Each number is 128 + 24 x the weight over its row's rms, rounded and kept within 0 to 255. Layers, rows and columns count from 0. Numbers have three digits each. The size before them is the row's rms in percent of the matrix's.

# down: layer 2 MLP down (transposed), 1344x384, rms 0.0528, rows 909-1008, columns 320-383
# up: layer 2 MLP up, 1344x384, rms 0.0684, rows 910-1009, columns 320-383
down909 105:110110140170100073125090136151117113153140184086102116139103137122115172135132145128179104134113123065132099150126177169126152066151151127121115131118157166108120087083125136138115111137149124
up910 094:142147140105120091121132113128133123144125101114102139148123117131163121102150126083089131104120104126145135078134109148133118140129124084166154174122153153115130153138108157129148113097076079
down910 099:111119141114069109145152153147116132127119131139150090108134159114135113156141148126114102154104140104128119121143115192130181142164122113149138078112101125143140106131088128120135182147133099
up911 108:127123113110099125158098127138151115079123122111092126147124116121131095106127113138130134090090100114138111117134107156133111076118112116128123099159112116132101111125153114110124127140147152
down911 103:096129138118111127131107084111144115137140144160097119147099092156133131102092095098126138128166140139104119123119147136129169129109131176164170131141075121122098136150117139130118168093140158
up912 099:129120140108135112126088092061111124195152171095121157083117146116132092110131164132163137144165129109135165140095110145131132145127140150098145101164146104150160114146119095159114135102155108
down912 097:124132110138137123121103138141139114117138137126134134099135150116093090129154146169077072081133143144104125167141162161146122130127146148159117126123159115156125149135126142078121138148131118
up913 087:128101108116107178115149168153074147168106086145066149151121122145148138114093103147092145144136150096138117107179127139109158136141111132195102156127121120111130136103155138121155140119115144
down913 099:128166140105101109099108105162154145155132115136167130063147152097127156114104129145114169136128144105074137125131119131119128155096145123122107120152126158113124123186132156132190130122156121
up914 099:135169132188146117110095078107118131114115101139165132154113067127148115087154154116143112162145118115126152124162110131095129155132177110130134125125095125093166100141077070102121120109112131
down914 103:134161144150111184138104126086158158110137138115138135179127138177148106131084143156116137147117126146112116159146105129132116127099170152161138129131102122128141139094188139127096093144132126
up915 101:147079097124091103110127138143127158107131127117116117143124136163111173091122125135148123113120102161089114141150144144157115117134158141128107103182133128125100151133093132133148093129093136
down915 097:126127135139160129077145128097128157138155149103110135123117135141128103173101119109158126135083158117104087155148163167125082136092176132167122100163149087081139129153138122150085131103088139
up916 097:118151116113130087112114193140160134108079125117076090096144124154148139156138108147086094141113153143137160118137098145152111125106140157178129118176132121079122130077135158151139173113129128
down916 094:167147094078118096108146156105127193122164145105162085149110144160105121139147111127160119096103122150142070151193148109111131116124122139151126140096132107105121106141154105131134109128122132
up917 102:139107177128135140092119121099139150117112116140138088104140093143133159119119136078114127141128158121150116107104153167114130162074145167128096106138105146080103116082099150127109132111113137
down917 098:083108133140136156122126129182098157157169146073107127119118145136106126142144133148128135126116116105099124180108152155119122098150152133108126113155147128172109129157126109121102132127101151
up918 105:131102112140140151138109072123188131175123086120134164125106137148146139138158138133120123173105150126172138120119111135062126111108103092134115133112158116127142092128125113121143097129135104
down918 099:114209128140170127158139160137092115078111133169126164094152145084177135163139125155113111113136055110142146113176157108127129127147124127132159159168103136141121170167088162137095090149152160
up919 102:097100151135113138127128148090117095145098169134157125163094125129135140111117149126127172133080129127117107107158131125143148090115144122136156122118141101123118153149113144102148138132128155
down919 093:157132180119111143147114125183096130135132117116092121115101113112107136138131122141102100111149128112173138087107138128137131128144115105128118104141105107146140162124131109099149137095131163
up920 097:119131098146142138104119131129123092096119156128109106113117143086141137112110113100136180107144117154106117107138103156142137133123135126127147093119089119123169125123104125158122097134153165
down920 109:118121148140168116110109156130132156133095126121110127118178088095140112131165112128082131127092102182095118132134083170140165114128166104150113122129105110109133149158148106127107139147167103
up921 103:122094127132134168114119084084109137100154142105142138156116120133111124155145171124167110160135115147145131136164178122125131113181104081093060151156119144086067095148168136081122118070143117
down921 099:138159088118130097098131127129122190129090119096136138119139106141108146177130165174129080115170130143107129116092130096140120100107118124132108146082161123139098179144142150119131106133113039
up922 097:112158135139148158149162128114097103125093148104101140148140145114115118183107139131115154126114108090147094115112100092111131151132125139105132158108107111156147121077115132173149110140109136
down922 096:123106140120144092137157133129112136134138137126143160173092103114147084158136141098125119130087078150148127131141119158086142117131112179134097084147094142140084123136172089119142163128160098
up923 094:105123146066155180129129133121146142126158168107153209149128096142094129116107110177087123127182118114133122119144143155169162093169120142156161132081119124133125129123139140123171141098141090
down923 105:129158114117131140158167113139137122148122077129116081155206124076129110182149122128129116135142151143101126176154129097098109160115167115154128145133121178136167147140116150132137108117118130
up924 108:116138122089149149168069177153089143132144127071125128110131119097176118145144136138149161133137160097111097108118109100106096125109133121123139099127120122104137129087149108104112102128148122
down924 095:136127128144108167090158103119112141168186124119141116156143139128117125095119149136110147137144105089117128109126146117147150124144133114123121113113114132097135091198086121161151097121106133
up925 101:128152122123115102081105149156113082118114123096123094131118080105149147131133104106122150125133106131100094121093114135151120120145153117150112124110178108134102089129123156140112111117109134
down925 104:104129125115102120152150126090135139124133097117120143121130137142129156183098101122179120115147134129137140107113105118157142181094120134106168159147100111145117143130103154153157091118137077
up926 103:121104105109156095154101117138163141114124119133155150147094174129171092109080147131129128097119120127165143150152129151060131095137120119139108112115152117155092131145104118145108147156109150
down926 106:122135162122107184127112162134138134150157113095148165131128143142120153135140153141149130147165105138112131150135134141127128115096132168118126162098125156093142134151168159129173106124090136
up927 104:128145070159108144137172123159089129112094127128112108115134132143128140154110127128132090160098130076151148133137167120103151135103105145113139106142111109116115102098141093120145141132139115
down927 099:108120120124104130100130134109139106128127109111140105132131153153137110093130113153112136089124162169136104128156124133097145143136162168112176150085116158119116108161131143122120123135136127
up928 101:113108132111133162172149127139135095098096127148140115125073130141157131132138094155096137164147096120146138112135121097124135074100137140129107119096149143181120135110100182137090127163128166
down928 103:148126127122087155120193103151111114108097121142146156152151138089090119153109093185135116135159134121103157150172127122128129158166167111099126166125138163110139149114124141099134144135146144
up929 098:118152111137130137125118110098132112153126154130161170134122132124147131098135156117137129125110139106141116124184163115110092114089120143118151108126147145146165106151158105130176120107123096
down929 099:120120140090112158129117103154121144138138161132128121136142119127116141119111148121086111129128098148126089090132127105107179188106153124098119128129129179143133155106162131163144147154134121
up930 104:111085120134143124141142136152147103134110150121143124096083087116194111138131080195157154175152087139119161069121139137140139136122089101117106137095118126113140189112150132131128140137139119
down930 106:134128127106118121137110121156109138127111114136098143115132132104120112144099154159101080113132154155129115113108136119069127072073154140093128094113125114132146122158147103127124080112105149
up931 101:130131083112138156108158092120139146110112114129117109114086153177161100105198157126102101147139148101109159171122110108128106138129081122127112127134141145132141091159123151142158110147137132
down931 096:105149109154158151119147139118150118145088097098107158127138141093141122136122145131101154098150093133124145089154128129146101127141145120154133132091145141158063125105086121137166135104128125
up932 090:107185126155132120107130109147099069167137179129151160162130144115129116104118155112097146141129104113127141123151142109176138096129098124137135116151104147138121082110144138100116109105139153
down932 099:138119152152120116150165115123111136126139101149103112093104093138137120141172145148176176165141091098133098141165129148155127154096131118133104114112104139147145140115103131136080113099113144
up933 099:149098147102131125139103119101108120113164136101117169147102138063145117114104169099145116099149164148158143123107204119129086164135140137082147105103099155162074130113141112101117140131120093
down933 088:140158106124087116153113164140138127129118088153108126138123123157107115124122060130118141142074106121069104116135122140137110177148136100133145130094106133166101127110154128151130123149103156
up934 101:122162080113123113131148151120127152117162157134139132104104133162098086169097109124118125163135129094141109121119171130141129133187132094130125135128174149155147151159124101106161105101092141
down934 093:116166129110164105116083118098114096098153125122155131155145135117145146114161082114083133138131143134121131104172101111139114119145125113138153128130126115114103108068122085146174115157087150
up935 092:135129081073173113146156087110093123108091089124120148107124158136114126147127129134116135148167111134116133109118132161105082102145145095117134164067104147183171116140129171082074092120117132
down935 107:135159117144119147110157129165110102141162104112125124134157149112119135111131130109105115096141142147128124124099172116135144140137140110077093103147129091133129171121159126115111129153145180
up936 105:113161132090145112084118092154140165078103121126135145124090132113108165152107149073112130163124159115157119135122089108134110124158121090143135090097098093139146133128168114126141144129135102
down936 120:127142147110127116114114116140132103113131120151144157123149141140125102152135142163128117101111155142094128123163158152122132132126042160164165163088121145142155147138134129085105123116130142
up937 098:125125154134139154109113104117110131152155098105142097118132133102127123158098125122107157155133139143142081137152165165132173105130126119140130147122054154159108116165114116151135102156138110
down937 105:110104142104111121109084111111161111152102108152116089148175133097167106138090087113155107132129112169121170111135145149157154126127118107130149125158113104117129116131131163104130115128153119
up938 104:120128113094096150099131139100095122119131124153094159153112160131143090120148130091121157120120087102127100181130118104088166139141121127116122139151129114100139147127156110126175115137147128
down938 113:151112109118092158090097057091144122147128138140115097133121158139167116132149166104114143098143111147092151109105154159138139140112071079115150130138129077059144129130088077143128119106112082
up939 097:104101108134139167071094169116117108169119102106094151106113126121137102158178155168114136148115139111137089142126119123150147145146113114203129091144125068155127138104146134076137114156148139
down939 097:119113125108156132125139066144133146131135140183145159158107140091092117150084109090174099127129134162134135155107158111091134087145142144111136128112129120126126134129117122146071111118113110
up940 092:115174148133147154147085109127124126121111153103117133126103155072103123128139175123120113141100117086124123093162057122112092129173099078170118126114153124143141127142111153109140137106165116
down940 098:106159165143080146147119112109129134155116142089091074144119134129150112152114145157108118109149127140156126125145131146091171140111145137095128130118140127148153114146122139119116137115111146
up941 100:142116104130183106102088139122110121149101146124136153094105109117127119128120091105167135156169080136096118103134091127134139146124159109145141125123099136174109111114092143124115126094161142
down941 104:120166127130085094123109128112143170118127117127131126133138168141147130125145134129152137134107139106125151124136118102093103113108103125079124174116176101135103131119144132150153101169156178
up942 099:093099131150112132125148146117155131144160114170072128113137131108146139139152123117074112159132139140084136120159151150108138113143141122110121113171139138171117152136174121110090149131144142
down942 099:146155077108099132106130114174160151083138117105151154131158096139112095151153119186131102118120105138111101099095138138122145145159098103148137097122170094105133172140091147114172151085103076
up943 104:156126127119144119113159159154177125146108145126180132145100118130148130114084062128119140099186157136165119130159126106120085140117147118130120086171093082130140161144111090115126138140173109
down943 095:124152126193141128133122076128107106117093110112140106140164128161137101117151123137096074112120121140114160147099098161133139121109136142129109164143102135148126169134097172101136108128086128
up944 099:130125097157110105154129161143140158141115136143102125120116103152152146170109099145177121156141104097113111138095131156134112166154095139114124127126104151061122125153149140087107125138145117
down944 099:153135151130068128158172164162082133151075154163175109108126139175165088173126172152111165150153183107091108121121097111154112151141151151133125146093120140142128117131116119135121105105115097
up945 103:157105108132155078142113120067125116113118124104123109155088108114083113139157127136137107137157158172089089124148127160110112105130145145126121181156097125091114138103165088163109150145140168
down945 102:106160125137107082128115131127134150124133146184120120106172144149139166110148106124145117133128100147121110109099117115090134158148120097122107130171135111142108140101137102128156143129166135
up946 108:139123136103153077128126121155133111117169121143165087159137115102111133143100136156120114120148134126149133165135120133132136097132149107165155127079145101173081134104078110180156143168101099
down946 099:165181146142128178131135179109112130135166141127114130139105069155103173141165136100140145117111128117114143156144140167085130144103153150170127144131093111112158126169103115120126148130136140
up947 098:103121154187111133137109089113093166173129166109158120136111103157143160137146111140137106107141172143116121131123078144104155154127114156146119079129119146144107198119113112111137149142093097
down947 105:127122141145104121120145109138114143149137168115144119100148128171131141135106100151068061171122101109158110123137153149117078111131123129106132131120125132094115148171164087111132127137129120
up948 101:094144096129128142151138160142132132116142134170117107156100099135080080138147150109112143167134134148113163096185128114164131162136127080130149129182145154119139159122096152105169119146187137
down948 100:146088126101077144117138115136119123060119121109102123121135139115135125085158102120187121126112136122148120149111126114119082072101177138132111123143087148119101105101142144113093077094154075
up949 096:131106125155149146137131119156169123113165149156121152146134169108098118140125115145132130114105125091132130151110120109079119149096149155140170128131116146118143152144150108160107110118131113
down949 101:160108117086140141147161122117135155145119133087157121113149116116121150123103137114108150116152134148130119155149147103117122106088152111105148145125121138154081127125096129129143129108132124
up950 098:143166109154141183145135154120138158143133131141101121109129120153135099153109142154157100137171115143131145121124128121139168120153117143142134102123110158119163135134100172119113106089150173
down950 119:139127147148101145143137128116163148113133128137139097148168135111114106130088100133135107119143146133091119158094167130130129130133131171130122133111135108148110158150128124124142108082169138
up951 102:161125168120128122149161106112121142111142158130105131136115103117099105177115119095144125099126158090127114157152102146132161140087140124161099144103136156155105129196093161135145111162141136
down951 096:083124109113126141150104129143138157128090115110139165120147089094144154101128121113131154165131158113125102118113099110175102176118148172115139118119114185132140120088148099113119156069096144
up952 099:140098092149136118148145131144145088131125085139169129148114117117154138158147106090129141155111098130175166101110142125149131124134116125118159139128152122135134115107139133143118115113141119
down952 094:130147165113116165151114166140095139141116123138098124161147135137122112092138134177094149113139138148152114150116173130143121155159180105102145098145126156111135154152110163122121072130096071
up953 110:144129126141128138104152090127102096079151146132127113146130135121084125099182136085159156192119168118142098146108105116115143180119135124121112118152093116157114128101147128104129168145111120
down953 097:132135094127130100118128146129141146144109124124121096177135139125151147094110093193113153170169132150125108167161121134128112168170110170142121107130114161122098127137122097101117110109142132
up954 095:126097115108161103084124191107124091159096135109153133125136091140109142124067161131149173116132114139117114101160117118127120133144098115136165124166117126138114108119112155157146126107158103
down954 110:107121141134110076136159148091121145159118127145100134111138114158157128115100121169124134138126104100113140087121126132140129157090129115146140108131078140117124089110131134154104110119120095
up955 103:115116109092094125127150130107114117106138120113117125147109162162118085158105139120112121164137142131127101118092151147117153181138111103108132102110114152123092111120112122081117096095136126
down955 100:130100154099137142139159117147095131111133110115086140138110130128113165144102123094122125129119100156090120139130117139104154156123134118106123119114127141110142134148105092118103134147130095
up956 084:155150104116131117143122175125152127104114133104158112162103170129144071147086139151147109150142099132128110091130096195107123093142103115145187150160159138158164151119147147065062101156133072
down956 107:112074109162122090151106162110123145116130081130133112129134162134130106145141116140140144096133126085105106152132136111124143137156078092097122111130117119120159107162133137110122109131122126
up957 106:152167110133160104103153122140109103122130170115105147130109149101141157126141080121128093182134093133141146106140111150153117125153128140125157126101099079127115123154112130102150117145166110
down957 108:147124130123105142131205102079138164136129122116108120099093167130147167096129123117181150124192105078106100128133123117146139131101155106150112138136109172138138172137150132153087130154120157
up958 104:137146089136098153103133107186154137126146107141115146139115128058120108147100141085145125140111100122103116114100140155134115105142141119111147125166164102112156154089124132103123138139127115
down958 096:108111155144131096111127137126102103121101138111141117140115130135162110138142131147131128137104143146124114155096132115116109138126122090151130100130101099147123143122104102111093123153121107
up959 100:151207140123154130109101118153140120126133134112111167133108092137141105123141147095126136146094142094113172135150110157137136100127130117136123125160148145119101138097117116108149063107150130
down959 094:148096123146126116109159121113108112159112152127135151106142149140075143144176141119134152127158126145122146150144122105123091083134156115136112130147142116187137150129108154131139141135139145
up960 109:111112156120175095159119112142082124104069127132075132122087100114145148084111137155069104121125154105134115111100135156140147126104124135134126118097121119112158140137161136149098130131145148
down960 105:123077101162138120145143139124127126193095136092123112088107147160143175098186112166138148109115139152144124124137102105139104099151126102100136134115061105101178122118112143113099153115131119
up961 109:105105165115155132110125087116092181117100124143112177148121116150120158102146115090142126115068142126137150121102093168109115143137163126094130153155144111150067148127151160132163123160148133
down961 097:100099128168116152129130101111117151100104150142120116122130148093137082148122098127097100093133147123077124181109144101138142098116144179157148069132154116119149095122138121134112129097110145
up962 103:130103126135124101160120147122123100115112170131120124140142121111100099149143107143097144109122148113149153160096132073119133117151133123150130138106158154134152097146133104128123100131112113
down962 100:090136149117120140109133102158148113149105136140085143148102146087130124126101101134171144104136081140133133127095114108158116133112173135102101126140131149139113111135139139140103110140150127
up963 095:148165116118110142130100117144127139167098117103109147127143119143101111151154153186139129162144186128132138166109149124081126105167113134124114106138143130097124089158168143131131134121127146
down963 098:131152121092174120125122104175118128129115096132105153096139122114127162137131127122121176109127104112080129101126110151142099134103141155112164071160094118148138127110159122121090175123101156
up964 109:096109131098159124090109119134113143148139143123127146130116121123132107137136164126069143105075134118152115116169127151119125120110140116149163105109140127172113090100148135108091147100121152
down964 102:142212176128124115169118117132085125154161149099115084126107111118156096148115092094141137143101111116117164136097123106162104168175174118114137134138146111114129094133134128103108114124123114
up965 104:149122148105148136064114098119124133175137141108191131138097132124138090134117117078133116119160106115106082125132139173111161107116130155159142125148182067135154131127118145126159088160126141
down965 096:141147137116137154147096167139142152119114122111149062126145170143105134151128094111103102103094113147128107126170136096109102111143144103136108118112108110093142113139114142124134157111149088
up966 097:120166119138133095090123137182133145172139113096126097157090069105132141151155132125152110165141124116110156157089133116132135098141165137102132139141104115121155141129110136132079131150112119
down966 094:138160119161096187110136125153157107142119108106125135130133152112120122148149137201144120110118103115114120074155142077127112112188115145103115161091126143132184121124086168114139102144155096
up967 100:131139102094131055146130099146186162147166140169129114092117133123146109123129126149131091110163076108099130061122116109109151112142109126140116115111117120115079122111116086087108106113178136
down967 091:150101101126158176134129189094119133132111107092129115124125137143168105155121102158113080140137157130139151148126132129189098162123113126129146146146141139132114118101116085120115131092127117
up968 104:098157146116138159127111113111114142160134152133131153129116083154130105146157135117124097095136177145146146147125163134103148137151118150094126127120128169154092106083148116136124132122155136
down968 100:144145146141140137082179153118166103123096152113113133156161166105081095124125122137144174122121130127098118149118071113183084132144091166167126138110121107129150119152132109151102163149129120
up969 098:125094132167100136124111134114109145125148101150073139123095117096095138137123126109121106123181154160147100110107124138130116157126127125130147118106113100133113093154128090148145125124101077
down969 093:131142107123123088130110151163134182131141083131173100147187124127163126087109125134151166184114123133107137106158118093115167192102094128118106138117115110093137139109060121124155097146148126
up970 108:114096117109193151113123128119083120103116135130109185139141090128156112150127160125148129166100131138133140098082122155132112138136097131151147128154083111152174145126115146164153173126160132
down970 106:158089096124141113161115110126125139125185145161126116155098124120114080135131130158126088108153140154150085156115148140176152145139111131142124111135139152135134128120073117102123138108138106
up971 096:114115144153140196122134135104176151131118157097136126152126184153092147085145150089166123129157125119130141111144092133102139042143123146175155126164148147137096081125121133161131143124151102
down971 093:147134099125144178104111102144149091156105146142110127093164105116124148166110108128133094099173152122146077131110109121140105137116154149122168128143091137124163101158113113121108141120094113
up972 097:091136097146119104131119155134162134125138126093102140100160115140118141099126127110118092169109124118134137107124131127166096121093113107135132148166159150125129142097125112160073138144115111
down972 098:144116160096110151116105078098120138137115140138166123167101149140138110128098136149117127107111124120199108127118131128138131121088110096178110112111161116113167125164101177100096119142155146
up973 099:148124122117121105156144113143124114134118135159132153108120146091160135151132155132118154097095131153116061141187126153156098103121089124128121145128078155112111152101103140141120119160082129
down973 097:135175161147136143118137134150119180123152126096105141169129107149103175119136134105147124174109108110118102151107140111154153145118161161172113131124180091120139128136139142125143135135144110
up974 103:169139184107118125146149115132110141105104125160162155110115137096112152140126109098083129084151127151143120105099118116096121110150117137116127114112155096138105122182192131115147095125106088
down974 095:108121139096175168125115108148108113109113119175125146092123099141147118133108110121146173135109117166119165152148170146131133082088118093137137139130118118100102067096141138123084157143122170
up975 109:131116077144151147081134138139134109089109152153120090135095139103094134130112140083127124154119116124124182113092135120138113149133123123117128127131191134119137103105115077122118121100110137
down975 117:109132198140162143101085135137135092106078143179162084148104134113129144132149143115160182123115123142168112121110112108159113084110137111145109111102145170097147102138117111143098167107152192
up976 088:117128120092138145126105165073084154119129136118099153121114120102130137117108096118121146151131135137141124102072094069137172105139184133093111121151101126109117144149137083181111103125119157
down976 117:112088178126147115184101143078124135097114158147150131124127113115107126133091155127114153128151143111143143133125106131106144128115128123108122108131130114100155183113120139155136112145108175
up977 078:088168140157112120203142163119153107130147162093158106115139153080142188117149108110166166132112129169081099113113100139142132106146154113133125150157147136159139135126100153154093115152122127
down977 094:131138131148116127110148089143152145123173100063115109159123114138148104145142135106103143135072133150058133136107101151155171129085139079145134141136105126157123160119123102153127120133129121
up978 101:083119063108127135096107125137127126083100126117160137121157128117097111124139128131160127152123114125136124112114160099121155153104114175121137169098122116112129116107088102113137154152137104
down978 102:098130153167104148136156122083071082133114115113147167130122174125107093134107135116143135139106137087111129108107120087107134131134110087146114100134170107113143120150093096107167130149113128
up979 091:107137136133131136141097160146157126180086120102136111118088127157122101111085141134144117117128142134114125178115129183168131125120151096141174099140134124083126116064154150149115167091145148
down979 106:107132118081148138100150112118112127132128144153165106083149137126124105149154157145144136120148099085138122102098145114117099106158103142186137135128105148143147109172125122115169127189128164
up980 110:130076156154142116132097126102133128119114106138121115127106125129138179179101119137124135146118111162161112129085116134110113140132102087158124143118107133101104134067111085136089071163108111
down980 094:101172117141139138129115146149111114109160142123155124136144148126162134148139155115086142077114129114128126137133122144136137103124142150108089131069130098150140097137138130130125086115106182
up981 088:122129106144144109182093084127117134085118131140137141162133125115163150135141125144121113122137126116103122136102121138110118115168176137144118157134143096198183160158106175058147110132135129
down981 086:125153100199144154151102104137123166119087129086152145103151124113112182133125090137108149128158164126140131129104092092143125097149116148114118129155111142119089124097126158081098119118152130
up982 099:134078102102160121136128160154098104146117179105094139128137099106117151115144103079175096135128135143114204138073110080095119139157151092140130143103142151103118145107146146148136169107157152
down982 104:145137104165164088130132160110121129127129100124134140127124159140161144156100185141136134146155144133155102144125126105167108154136117121108140158130128116132131137124082132081156130128155107
up983 095:113103120135111135154148125126109112097104156176146111100137122118158132149095127128101127122107118105190107137081082121086107117149121138157137123103125138125134146091118110125114111138175127
down983 098:140127131160053129088137112124094151104110138085116131138173095141133098151135131120141095114125154130142114130087151152153090188107165142138152134101133132170154087123117128097183145146121128
up984 096:142114111116144125142163100114135103160158151095150108112132129125090120135109129144153104133107129094104111194148099116142089111120112105139086142137118154123089135132114122090161087128108115
down984 100:126099176112109128171135154108167107162213087172143114133170155120110172135166144103098128142109173089151141129138105139117126127142136124141142125117147147128161118125143105140123135146092119
up985 107:108082139132091139174118098152166129120157128147136132164113138108147133148151150127123112132111126105125104132150103126127109128198104155140123141110169123078136126174131106122165121122150129
down985 101:147114095119149106097121130111137111103188139115115138140089071110155139103134119097157104126101161110119139118145102165062124167114123107105139117146134116071153121093168104144142124103117136
up986 101:155098103117124131152127169130121113172123097150129134143103116142135131094122100169169161137153137122111134145167141141095089129133130141139123110091075144140142154164088142132128138096110090
down986 097:131149141120141104125162147128145127069089127137141106135144129113154174137118155107063122112118070094113146103104074110122112126103124107116103095123127129103146162103129130146153129139161112
up987 109:147133108112148141089128113112140144150097105129132143121102160123119130108157144143119114122118128153150091141117107111126119123152150155142123121124170164114104122145141127162155146133106147
down987 103:132142141124115134143147134155110113150065113141150134129143087108151100140109110098148122130102170142120139125095135095115085118146153084108129115163090106120102115126179096137147098132091125
up988 101:132102105129145145162158113126144144118139110110127163112090122160131151114144160126117102113105100128128123161172149104077141114153078168152149127108108138115118111171142152116135153148136133
down988 107:164162135150121136127121129109102155124122121075140107108161137143118119153119150138144110132143138152129092132122147145142122095134168118127116137124109105119163096134052140130150116109093172
up989 105:159126109157158158125108100057122101107120119121101143145131152150121137113115132134141179137138134153108114096120124143146115090167118100130103099090121141129134107070161111109143145140131149
down989 098:103150154101130090147121102141154171193155152114146124150132141139111141146120132082149122115113121161105110122135119127132159133127134113119111166117109151136134172191122130128172082099122119
up990 112:135146101136101112147149152132106105130098111135090152121126093155138159132159052158095141115135151113103095104138111136128090168131111177165152107145138117130148129099140130123107117160115144
down990 095:128134130096156127112167061089131180106132133127146121099145152170110143105155138132151119147162134094132139119101106146138125116139133133100074073113108099135128134126137098088149147077092128
up991 094:139155154177119144175151147200128125085123100143127138104144103116104093150184143135160126149119140060135127086115127141111138116126105107109116126109135168132090142117120137109128171135149159
down991 105:051103118100125124141135070118146118164096179126109088134128100145126157125115142120140136071143137182148141134104110188146099115100132126135143142143093141157119122132137149138128137118128146
up992 097:147108108109092080089115089150117123123138134150110111129134150081136094124134156138166156171117117167145131102138102148113114144151124190115128100118139147119145130127129163088157093135128175
down992 117:150110171130171112151143130120111120107120110177125159105138128125130131128084068179074079130162136151120144125119147106114144144115111100102120139134105107121115132144138133102119140120126105
up993 098:119130151122104154150148151119128110149095157097187119150093097170154125133140129111181127114147158149197117167107099123159122123152122106117112116155135126111107078104108082098127118113125121
down993 092:163120114130136168142118112110148153136114114119158123099164136091109091180139152109157146136098119095121108111133112148105125112127139121109139131186113124093154112114108126088169162176091118
up994 100:087129149115130155102164133121132141153125142119146117192102146104072192121120139124153110157122154165122116120146127116082133151162133166145146121130121110111123091079143144163090144129122170
down994 093:137119135129108149150125149121096093163130131102136096097139094125130143132142084118133061146161117112133199135129107179152108130127117080149111087150118121170127171131110097116152085158112173
up995 107:151098145137151149168154116123083125129124134164167134123090104130115113153080110143113139138094153142125158136085093176071122149145120121107121114098137111114117114110128141131139133127168148
down995 100:081144162176136104115098134139145143086098146157129135135151139148135164092131122128131128131121150185128120121119111155124098166124167164157136145122149129117112076085099140102170170156070134
up996 100:138107123138136087098134152115077136153131139109143125148120104110106146119092132074140127143116090085145088122106137082144099136146173153122160181131098123184150146118088109116150132121137099
down996 090:102112165106132090136156160102141135128069099089175101137110130170126122139169138114163153179100135126079121182152151134095142106086116152141116118117120090138129103095104128119098140158147166
up997 103:124131120084147126136117138148129114174140110125106149170142074145135108162086153124124078133121128133120127141125121148106126159135143103110107147110134108107156126120186118170161142121133093
down997 091:131144160094136109135120180114150123127089112111168144123107149099151139107134111105136162080138129107123135107125132121155106092115083127147142171092106132132144152139159138157128149091130136
up998 103:121134134102150165125135135163101129148101129169134111137152106146108175123142070113118178142184137090117154131151071107138127116091116138143084149095137131110127143127113128153142094127121170
down998 105:162145103139121156166178150109158144109098153142119186086155163088071114117158115137118161150101108122128147161128143129128116117136141144114129101152137116122149119136147154123141085108193151
up999 102:120126140128131183125111124116104126117132192099119141107129124095117100136118111150134078121157157155069085126143135117171125106086107101136168083110141125111138107145115122096153122172130128
down999 093:095107203120117157101171140118108126101146134161168135122120088103162110129140149153176147135182110123111176134110128162174148149093171115098119145154183105180126160130087165106118130104113124
up1000 105:125149110112132150184101127150141123106121152141157130125104127098166139166118067147153119096118152096156120130114156118169136081157169140137140107141154142150125067132137103117123139152103110
down1000 094:151159103137149119116135126133156156132159165159095099114175109135153128141082135129163112112102110141123102141111141148158134109130075141143068121121150126126135140095119165108154146113165088
up1001 104:154148117104138118114152125140117122149164165126200133139105163135127121155159118146117060129119134154150116122174122147112149113132111114143138140113103104131093161147148100106120115119086163
down1001 100:116140162133137178082118136145094133124096181126163108097139121126141148121138111120115124079086147139085114127110146141119147151137125142131117138173167130116153125128133091096140163140143100
up1002 099:152123145130149093117147183115151116118130087117108124113130141115121124109122110106124158114122088117121134099119130118096137190138094107123146113107147152132155132087094154135111145067099161
down1002 109:138122138168137142126112139159131113139144121143083140156155140146130155164182137179102091099194162144182127102107162131127097115101151136131088121139103099109112146153119132151111113118128146
up1003 093:100104121105131117102101141105134144154102118163160158109125086117138124134116132164181128141109118117160134098094161172111153138174090109129151125089162145111170151114122115135108132139125150
down1003 092:096161130102116142112118134115115119106144123150087150131150131116102164137130098125123180129103133134151161168120125126140101139135156141094134152072131091100130159102127100072080132114112159
up1004 103:134116134161122144117143117144127088116137120117124140134147134118097121139125093102124086100138091104152160150121132157104126134156105163118076117130148124130137134116131135151124128131166119
down1004 107:143164069105173148188088142105159163154167105098170145145147152132136155147137152178173133108137138122163081130147114142093182168115138148126124139110137146126118145126122152146093149150110163
up1005 102:051088097137110135148157117142109100159192089133097115099134107117157151105134131127169112111121075129110104164120154114094117084093120081121168111102091107117102099154093091128167114136109138
down1005 094:102121108172117124145131114090144130167139145142129145102090137171104139106157189110125111149110151149105112119144132129105144192126164177097135106174128123138106094151112120098172082153173128
up1006 101:133131117137150102121066104138105125123121135105151105155130075111164163151128101125134140105096107116132129144072148168157124101151141112123078132144095152113093112115104093092115143162121131
down1006 096:184164117186151150130131138118139122151100128127105122185137123144119118078173127110106139114115103116116161122160113144102141183145143173128087117177150113128158136140107114114131174156133130
up1007 102:143103151108140133136121131131125091122138135123149142167132096158142105119133138162129088108144150136117077090099091140121097138143108118111134140120113096136131091127181096106159153123148137
down1007 105:131121138180155135153163097134101125094103130147169143141104158106101104130147123155178156142112142127145138117112116158138114111131134153107129133163142121121091154127121112158123148108120196
up1008 105:101149129164122133114147144116156161159095120082147122133100099131113125151094093133125114182140135113115136088098157102149155116125115128140190124114123078137109101110145162102128094106104160
down1008 103:142122109127098108163131118066137159149121125158127104121124139159094122125126131161134118140128114105125143146174106162097150111114142094117135182163141151158165127120107115117078154077164131
up1009 094:112109117087140115123145142145137165142135152125117158127149076166137109125108128116088146155107170162142138117162147141086135119105090107121156150165157109130058134126125091146063075139085111